{
  "head_dim": 64,
  "d_mlp": 512,
  "norm": "rmsnorm",
  "qk_norm": true,
  "init": "uniform",
  "init_std_qkv": 0.0258,
  "init_std_down": 0.0,
  "optimizer": "adam_variant",
  "lr": 0.00247,
  "weight_decay": 0.13,
  "final_lr_fraction": 0.1,
  "batch_tokens": 65536,
  "doc_mask": true,
  "train_tokens": 278400000
}
Each number is 500 + 40 x the weight over its row's rms, rounded and kept within 0 to 999. Layers, rows and columns count from 0. Numbers have three digits each. The size before them is the row's rms in percent of the matrix's.

# up: layer 9 MLP up, 512x192, rms 0.0797, rows 46-56, columns 0-191
# down: layer 9 MLP down (transposed), 512x192, rms 0.077, rows 46-56, columns 0-191
# gate: layer 9 MLP gate, 512x192, rms 0.0797, rows 47-57, columns 0-191
up46 098:508493516561457469444481529591426489424433494524502431441551511491482486498384483579438539474548534480545527503500485460426507511469467513427484449443525530552466485531537497509506473523444533512429514525451476527491603448468529463488555523488510437483451500581463481464509493531483503530495534462533538482536470498491514492508527482519455497496565442531502504452518554491586501488516447487509517513525485451478443524446491461459455516483473496573573440430442400503526510554455498482448508543488510563535484505549522504523454429414465485497508462404451481468557490543487524474
down46 093:479489545472464462410484498392573548531517560449490464503509487483562534487510459469557569484515426489455565518526475523490488518482516525460511540465519531507531522498508434543567545544484490441530514487517470484511528524482457459526509476460570532507401518515492428587556543517410456541471575522440486531472538483493491544474475498505434526489455558511545508524570466476528486502476522523518544547508578487492557568522520498505526433460506481494450592490475529526539440427485464485506509568517510440409481525550479493536513455527510545533608510523540585532550486500530548503
gate47 103:519507495481455540504495551494454504536574446537532493489608529520544487470463418481553486489521544471527490512526501576558438498483479523488397505521496466479482503479476513530502520539554477521477434370492535528529553543446505514425525615529467441520487583523509504545527545505459455481522514461435434553505479506553462469496454423513510442538492454467526493551530519458461376458580501451569479483501534538531487513516505488542465487457506417525512517537479406458479532565513501538460467529532483482504547463504524513516571498475486495456479514500533569498539448454527516509
up47 102:502510538476488472496507485496510508535482486483514524524553556431547486464486565508453477500537508473478527466464446480481540508581489486486520483526564495513395506490492490526500463476459467523484494495498544506506509436519504403523545549401557514450431514529568470492515555591510469414444509462482536458568424554541457523554533461454525549451537571538555544487477504569513500419455569468441496498481513499516478426504463439461490518523538606480434457395570502510487418492449513509487541431552540521466514447484475426510485533478523491484482483534515550497491466552500476538
down47 104:514506500487476486497472508474551473543508541504472534448513513556430469519567471460466504456434478470491592438512614400480454521525478501475549535475519516479506579513529537557465551472431522513529479461591579503443470490496521501487574535557526545451474500525498520516513460393500536539533522470491557478505472474526514478400509439470515537520422520471392464597483487498527516558542512507561490496475523547514457498489529456523570524467440435485449512459514485565510465520476499536466523540494479468509529507601423548499467440525504486490437540491513473537484504521488508566
gate48 097:425482506552496505482505525498517507515499416442466480485485500510453552459489510510483472505513457518494485517547418397553548425508474510525486573532490535481447472481559523603511535444553582495549523481418470530544503511506488480521486435487425440498543480453493529561508482524557537518479563561479513530527497506478479519496552535462507465506511503448468477467575528504530508512452495483481442513560502475550586462497563518458595549535585465495470585463535502470480475504471617464544475514509463524468440559514539534457482511523545525515481493548472484550412460470595509466
up48 095:504472482488471524535503497519538535449547452500544478500517471417533458578511499462567523542496448499470486556465558456507519516428467503475499529597551522503512499492543496533495513509477509480452515565501506552479452561467512580468475548465544450473511429509538472509499540476441517461549458488473419550551485472478477501513443522473465519451474427471509524579532573529511469576535445532545452439398550510495498489532477495522547531548466455556478464545492471545581560531489536508516473455434463434436502501440490473501480495535480491635525410437470436511478474536498508523
down48 101:536451475473564470450583495516507488501520513504421475463426587496459375477514484555510472444452533453472549477486495476559520478537474471498513468540514525538477521510471467509547503574518537455435502537466558567522385537556450470433545448529512520539443517527492483463542537523557457478496512496483461451483516453499511535470542472431514519514467507555516484538523508608482582470482542520448534497509560487540442566532531510481506425461467473521473446501472584508503440481544546401526454507493488494520482535494488459475425466546516493466424494486459466471530552547493501466
gate49 098:479531480583509493519421492508542528437479470509507446506432442460494487558476513600433490530470509509505525554512518569470452486457487449425547452521514540403517520537431548505447456545427555448474531460521462497539497432515532497603460472466474476465476470479503551457560577472449500491434492464474469529540431502501433512519473468520513461412471506476524425463516489558488477462534521510433522495544499516493512476458481530522448501472499426454500521488487516448477607423488463445525554495462479485538461473517514554554518405500503489474558505503520456558540550500512514501
up49 101:508477485440407547534537470469463499464450463504527511517511501525496513575495437495567508524475443449456534435472474554514475514498478573455462564479472437536555454446464490435464586512577432525508474461545502499527465504478485450503509527477529524552574514449549498523442523517387518513534584507455530490494489475497526524450496506461507496517500547520443497511439491572504562432489433513505548417508532573452481508552576476484474521472446524557538510421520524467478507462545523495547525486521510476570489529478497455523470411517510516483518577452513603480544482563456484488
down49 098:492539538514519435502517427528488499494438503503469547530511491486481476442445506419448480480488431522570547458523478488596578501545511548481438501454496432564505450554509489480504555508552460446536503519484557520475493504459538456461504468540466538457546572479435434496566451564481497537590496442444509462515496458482535516464512465452459520529539482521465522515461530551478485449505521513500405406516504508516547479479470477539500487555467494546534522442483529576468542509522506477472554519534444517487500586621466489497452532517449547525459573438526526501476599513500483487
gate50 099:542468559479475500498528573492503459480510533494520531441507457450443489496534508522452512611461478510534512427471513548484486559480507448510464513496490524500458473553499515509563497473516562445512546480508531477515576418559405461469525540483472449541478487557577428500490486507452503540514477573464485429518567592471532492510507447501555422486479538517514495511471525468586507483532491484514543466596502574480394484506490545552503449489491538493472507456454517486493534551588556571514560502496526512580476532519408497433478466505491553555516512508525541573508516494464455518
up50 099:575474505479483497492464493460505487545528551516496509428474459453501491454443529520501544541535462461464526428500435502512457518559458540433531491437518501388580474515444548527469540534507587476457507471549544547548483537486471460510505482429535464477485536516428491490450502491525506491491445472568480480490602496515526515571559457504518518572481594494546492509517449502480498446490571498459517546495435488499494515487429548530519468435478509554506534477548457547482434501430535446534503467493559436471470437536511443528422489519491499547510473451532492534473415526448444575
down50 101:520469576510472484485504459480479528511551494446469447474518459504542452458522555588445467477455461490489442479414551503562562512502520541546534502548543507463503551435466450512410499499487449456525512437532514470456535496530524498487469466486532494575531521447469474482492569506543513503528461505533451485594504534460515578413505444465457512498527492503530505432496464512540530501439566474458534521517489503503477513530473521599530504548510518572450474425601559513479504525487484502494516482457438501510521455414505474559405502422517493485483533443446535521460452535503481604
gate51 107:506460536475519493441491504513503482518522446555467522462467482504463489495465479544496496505423531569546514505484575514507544446498468420515462519590502517481445510499540511473557573516549531549432501474489499506543503457399427467447537513417519538475524583554515538493538568474536463526521507498464525503494540456497464544516601413504541540527512528469516439490539514516539498469529457453513501418517495531456474425519499594488511527468461503444528539464485501455505527514407544513476579405440537453486528560516511510503429573511482500552499459429447446515474423493482516513
up51 107:496507562551493513477538493447430445539487422477517533543494461561450557526421525537542524466541562551425492474443487569489445500530510547487506515466442507502455427507518529558517547495538539497535520494513461488536580466550421427465496482590461491514537491431508475558537494451545500494508521508562537497494473527547538465520474441545493506559412525466473543449441518477547517489456505547477499557482544508497520427477425493516454453466553475540536462525396565517577500527519547465499515483593533504485509498528498508524534479438500496540528493498591477502450423523471452482
down51 107:463513522478481451425424528533571522466569524492508437472562434557476525492515524607566507525545485465470479464501460534476521519463525504483593536555547510397381530525447468561545562528541491558473504491468522496480555524514444433509452491454484428527479491441472467449453485477496454524478560553509480434544495496536473479477488489506443547452507547464490487467482535451465514592491489505559477453463462526479494515455564525543511530475514471578578553510504493516470515521475589449528534439491507511441472437522523526450459489538517511538471473549487486535537500563480516473
gate52 100:476508489496525514476468489463552540479495504493510443504486576481453533447477550571546440462584535479413448494478597531561435478464506494492479529500521475524487543511577511449498513454562461499519544495484502484501480533497474558549482498495475488472543479443506462440591532453474600500617517523545521473461502501447568499492529472486499517593452512517491510532491515478483514465490459447451522488484453489403543522513467572460478412447437516495448454473542479484460431467501449521536573528511533528465481449480493556593479554543553523528559459494480473508501552558451536470
up52 102:492511508494578503479416482461525460492563485529506518469533496520516468529515485511489465437505469542532474500513563536529446476505480515476499450571437578432557549501442528461545538521446535474461490552576511512529543555539520469366562470440505569486501551539459566502559507470496501494481469474467519436457452485534537506448479521486504512549537549523486560530570556519486522472488542507565499532535494432463527564476520482541513483514544468442551456557535483533455442408558516513468505524448482495508485464547475430511560497531497601577516525523496551416506477461426475503
down52 101:560535520520464540513488576487462441527450569508485506494511620475528506534459463469491488497458486482476410589456481437503506400567491529535485416451494523532478478524552449582503562491462499528531486479553512480527557540519493508527518558529508526435474508455472504512486483497453473514507531586516492485411551528461455494471490500533438496466401468466554484468437493456480467482521457524394543462499556536517500544489574438523497528386459518515522469451484487446509537542457475464483491478525495572471491565484534494508493491506467482506459433446533467521551483543467553453
gate53 099:557546501556496449482482485486491523495510433552534489447484521446468487445486495534501520458430518507539486488488602486469481516492526488547450511471482517496506511489487576538483504437484488487518445465496484520513435486476500539493432601506431482505472518449538523516461447461516474522531466506492523439589500458515511460440524439420390585535409541504556508470506454550455484494538581563553452467614534498522438485494464585459519461574457492514522513474472510421499483576485500511525469534571451504516509422494435592499560508503482494470472505513540525499518526489557500517
up53 101:445521470487451535458481534479530490408492502522473521477531563457526482469550501502510495437452476543487447488465526510485538531466466530432476518474485480412529500501498531497476519510541446601467472533451425545564412423538532489507550497502539530523579508493490547503525490540540516449465513364481457470436496510482511470471486424545495504554478455499490446495532441527563470543479488488539515441485548489407485500478490458499510499532451438523487478527549517473475411510509539590494481451470435477582520512540458455532607508486468504467522557487498455511446497561431500562
down53 103:470475494457490518481427524484540499489541490485525503446483470605553476501558540482491445509526495466477494498482430453504569445503461499476531497481479517580515536473522497427547539548465527453559470440500485530533424526479496418592520447476468534414490524503439550503529419586505539542452572534485585444478488506431459586454472393543560512479530477394558509478478553493496553499500514482452562441499484533490542504539460497515479529482505534438480470495474539532532525498473491467523473491441441499508491555504530461498491486528480569495543416443517518499447470488544497461
gate54 104:470508496536487534428503545518481530467517463529554481464481543506466565453528471453516581448470433491530483503489481500527542482514549534487560528515435513498572558428594485519496529517523425491496494535459529544464408559471501499505475455517415473505484483457532520505532480570456451449486447489489525525523462535464464463542476530513511490438487462445514431519480489556500545482404480491518492504449442480533407481436555580508542474480543502421460428549513540424441425444573455456501491613551503488478440550532481500518523497428494500518512507496505500460542488525470465542
up54 103:492546484478549523431487520506450474552534500467531521543469532511430540556496508455568568419473539492451504539573506465467576528499504444416451428500493469533498512427442554520428497490539526461594505545490496556471546460452576517554507477458542516476446492465581564530497503502486547449457497491557522534505465403522521508488524471491498486437574494522551500470530501531485508489568531550491480398515510508492446512473470509500561461493529398515531438474571506547497610493514465484498521541534511493480442509518478533507504518525521534540541448463505529478484477421508480426
down54 103:507481580541501487483516478495545523562462514538477454593468473484549444502508442445474518466484513456596586514508454546514511525523547484523445441428518511539517477406507544519502578459510481536472510509477472557490439498511606556512452494486497508549465431518485504479452478510539483574494479435458507510542454511515502484477564440474503519440558527526508472494503452510446546487456450548522478465457499490512461424427443470574478463531552466489567444404469462444527469545473549538516497463491466517478466498461451519415516515552422549559500434476489490515472485456525547471
gate55 102:513485480458532463505479548505558530468482477485451491482470536532489506490453549532458517524524476470473466487432476527456497505487439474492484478494541496519420433468492440477544523538545495472464521486466500466490458499393556440555468457501508487538465527584534444487514531527600498467488589477464512483454541510557487479626484572568539584504509544478508564499497522517507493475538537535502548476482469491471543495522580509525521615462606461534519449537567518526495452522492565516508462550538508505522471530496576476565456531585486496513473453473593478492486513502478415551
up55 102:577520526478451506568558501460481474554511539580461512481469567483467523464508508510450466509445487551451458545557541395486493494531553525489537468539555450462524531531413487499490466515493537463474551594494420578483424512539493539474527521483471531499436533497525515501504545424554416514478457592557505469472443470514547521463464505501522507496522517530491519488533490463446546526489552521497482528491485495498432440528537455469497525492585550491583590511498546453504504439514490500425487522475453447513499503471442412460460400524563464503509448545476477497520537487468488498
down55 100:449434417516537483454484491434540455499525395470552484484505503412501463482536443501478482453524455503559485539468409531563527540618535486502423530513521492443483516479536555431460478473490439506481481454503563506520535476457531448513489531490542422511505442490441490511512519498455514464497432494519502528536557528457581490428583499444484536499480490449470499523486435554523544536497472481522510492558506460442487484435500475562469424507524490455414482512474563496553443554499503456509483511462485553444519524519495431485456466529524606479546448472489502518529542482519474472
gate56 100:467499462465479482477454515480528531501459529469535463491453453438495547502445519497488591464470522447439504521550483495472516421518528491463503486471522481484520499526421545502520554551433569582458451513593535541456451453465484493502474508520516526486544527523523476483512562543458499515407527525523556462502473487555451594531513486555481395509475485529504529543575565498471512519487471527486484564464445486484516575476479498521525532427515510491453428574535500484522521532466455483470530533527480496522525441577493501542521414434530538531461481588592403499445443478489475479
up56 102:462456521460515457526548484508572504489526516580493461417519458536573498558564464499466467548504474506496467468472471533498466585435556488461517448453515529490529456516421400486510508491537459525521564453469486516476464495490500514462456456539569465492534495459414506492495568492446491508507537503436467576516499487522511557456567427567506470426498461526473529504509509381412513529492480413451467445456558431568444468495502509504507484505475477491459509495535505537507446474495470466515519438486524491505494488521475593556483583454464443491472540505524443470479424465512516467
down56 105:509478481508493501535515532499531425527480541488570607515508483511476511522491476550464515526515577494471408452587539495559527481438523522483492618457529410516447523454448539543467479526406512494572481484565516507473577467434499500484425474504533470449556550538504522522482544495505562441463486503485505460461478455430625496507564484443483493545557521474449514510513523512526503512441473485454544503483553486552478521550490436505551492423508458430458495506526562538447560489498489568501480513543462495473511476486506467486472512504507591486491523511525501470464547507547432449
gate57 104:439482486440545444424460471441593513492472549437541574505468513405527510462488517491507535459406493544441457513512492494438494460525487548530507532516422511620456515514540443436491596519498487501584511473550535506528561486478519458524506519528485502583514454525518492575490510539504543477490461466538529555524499483500460450442516508514491551531490570523553473470540563585467524481428509514519502472528498535484441518564530524518558421530498506465528505562483573487504507460528523466502422531497537437445462474509487489476471553543471519501495444530484541475475500446446483569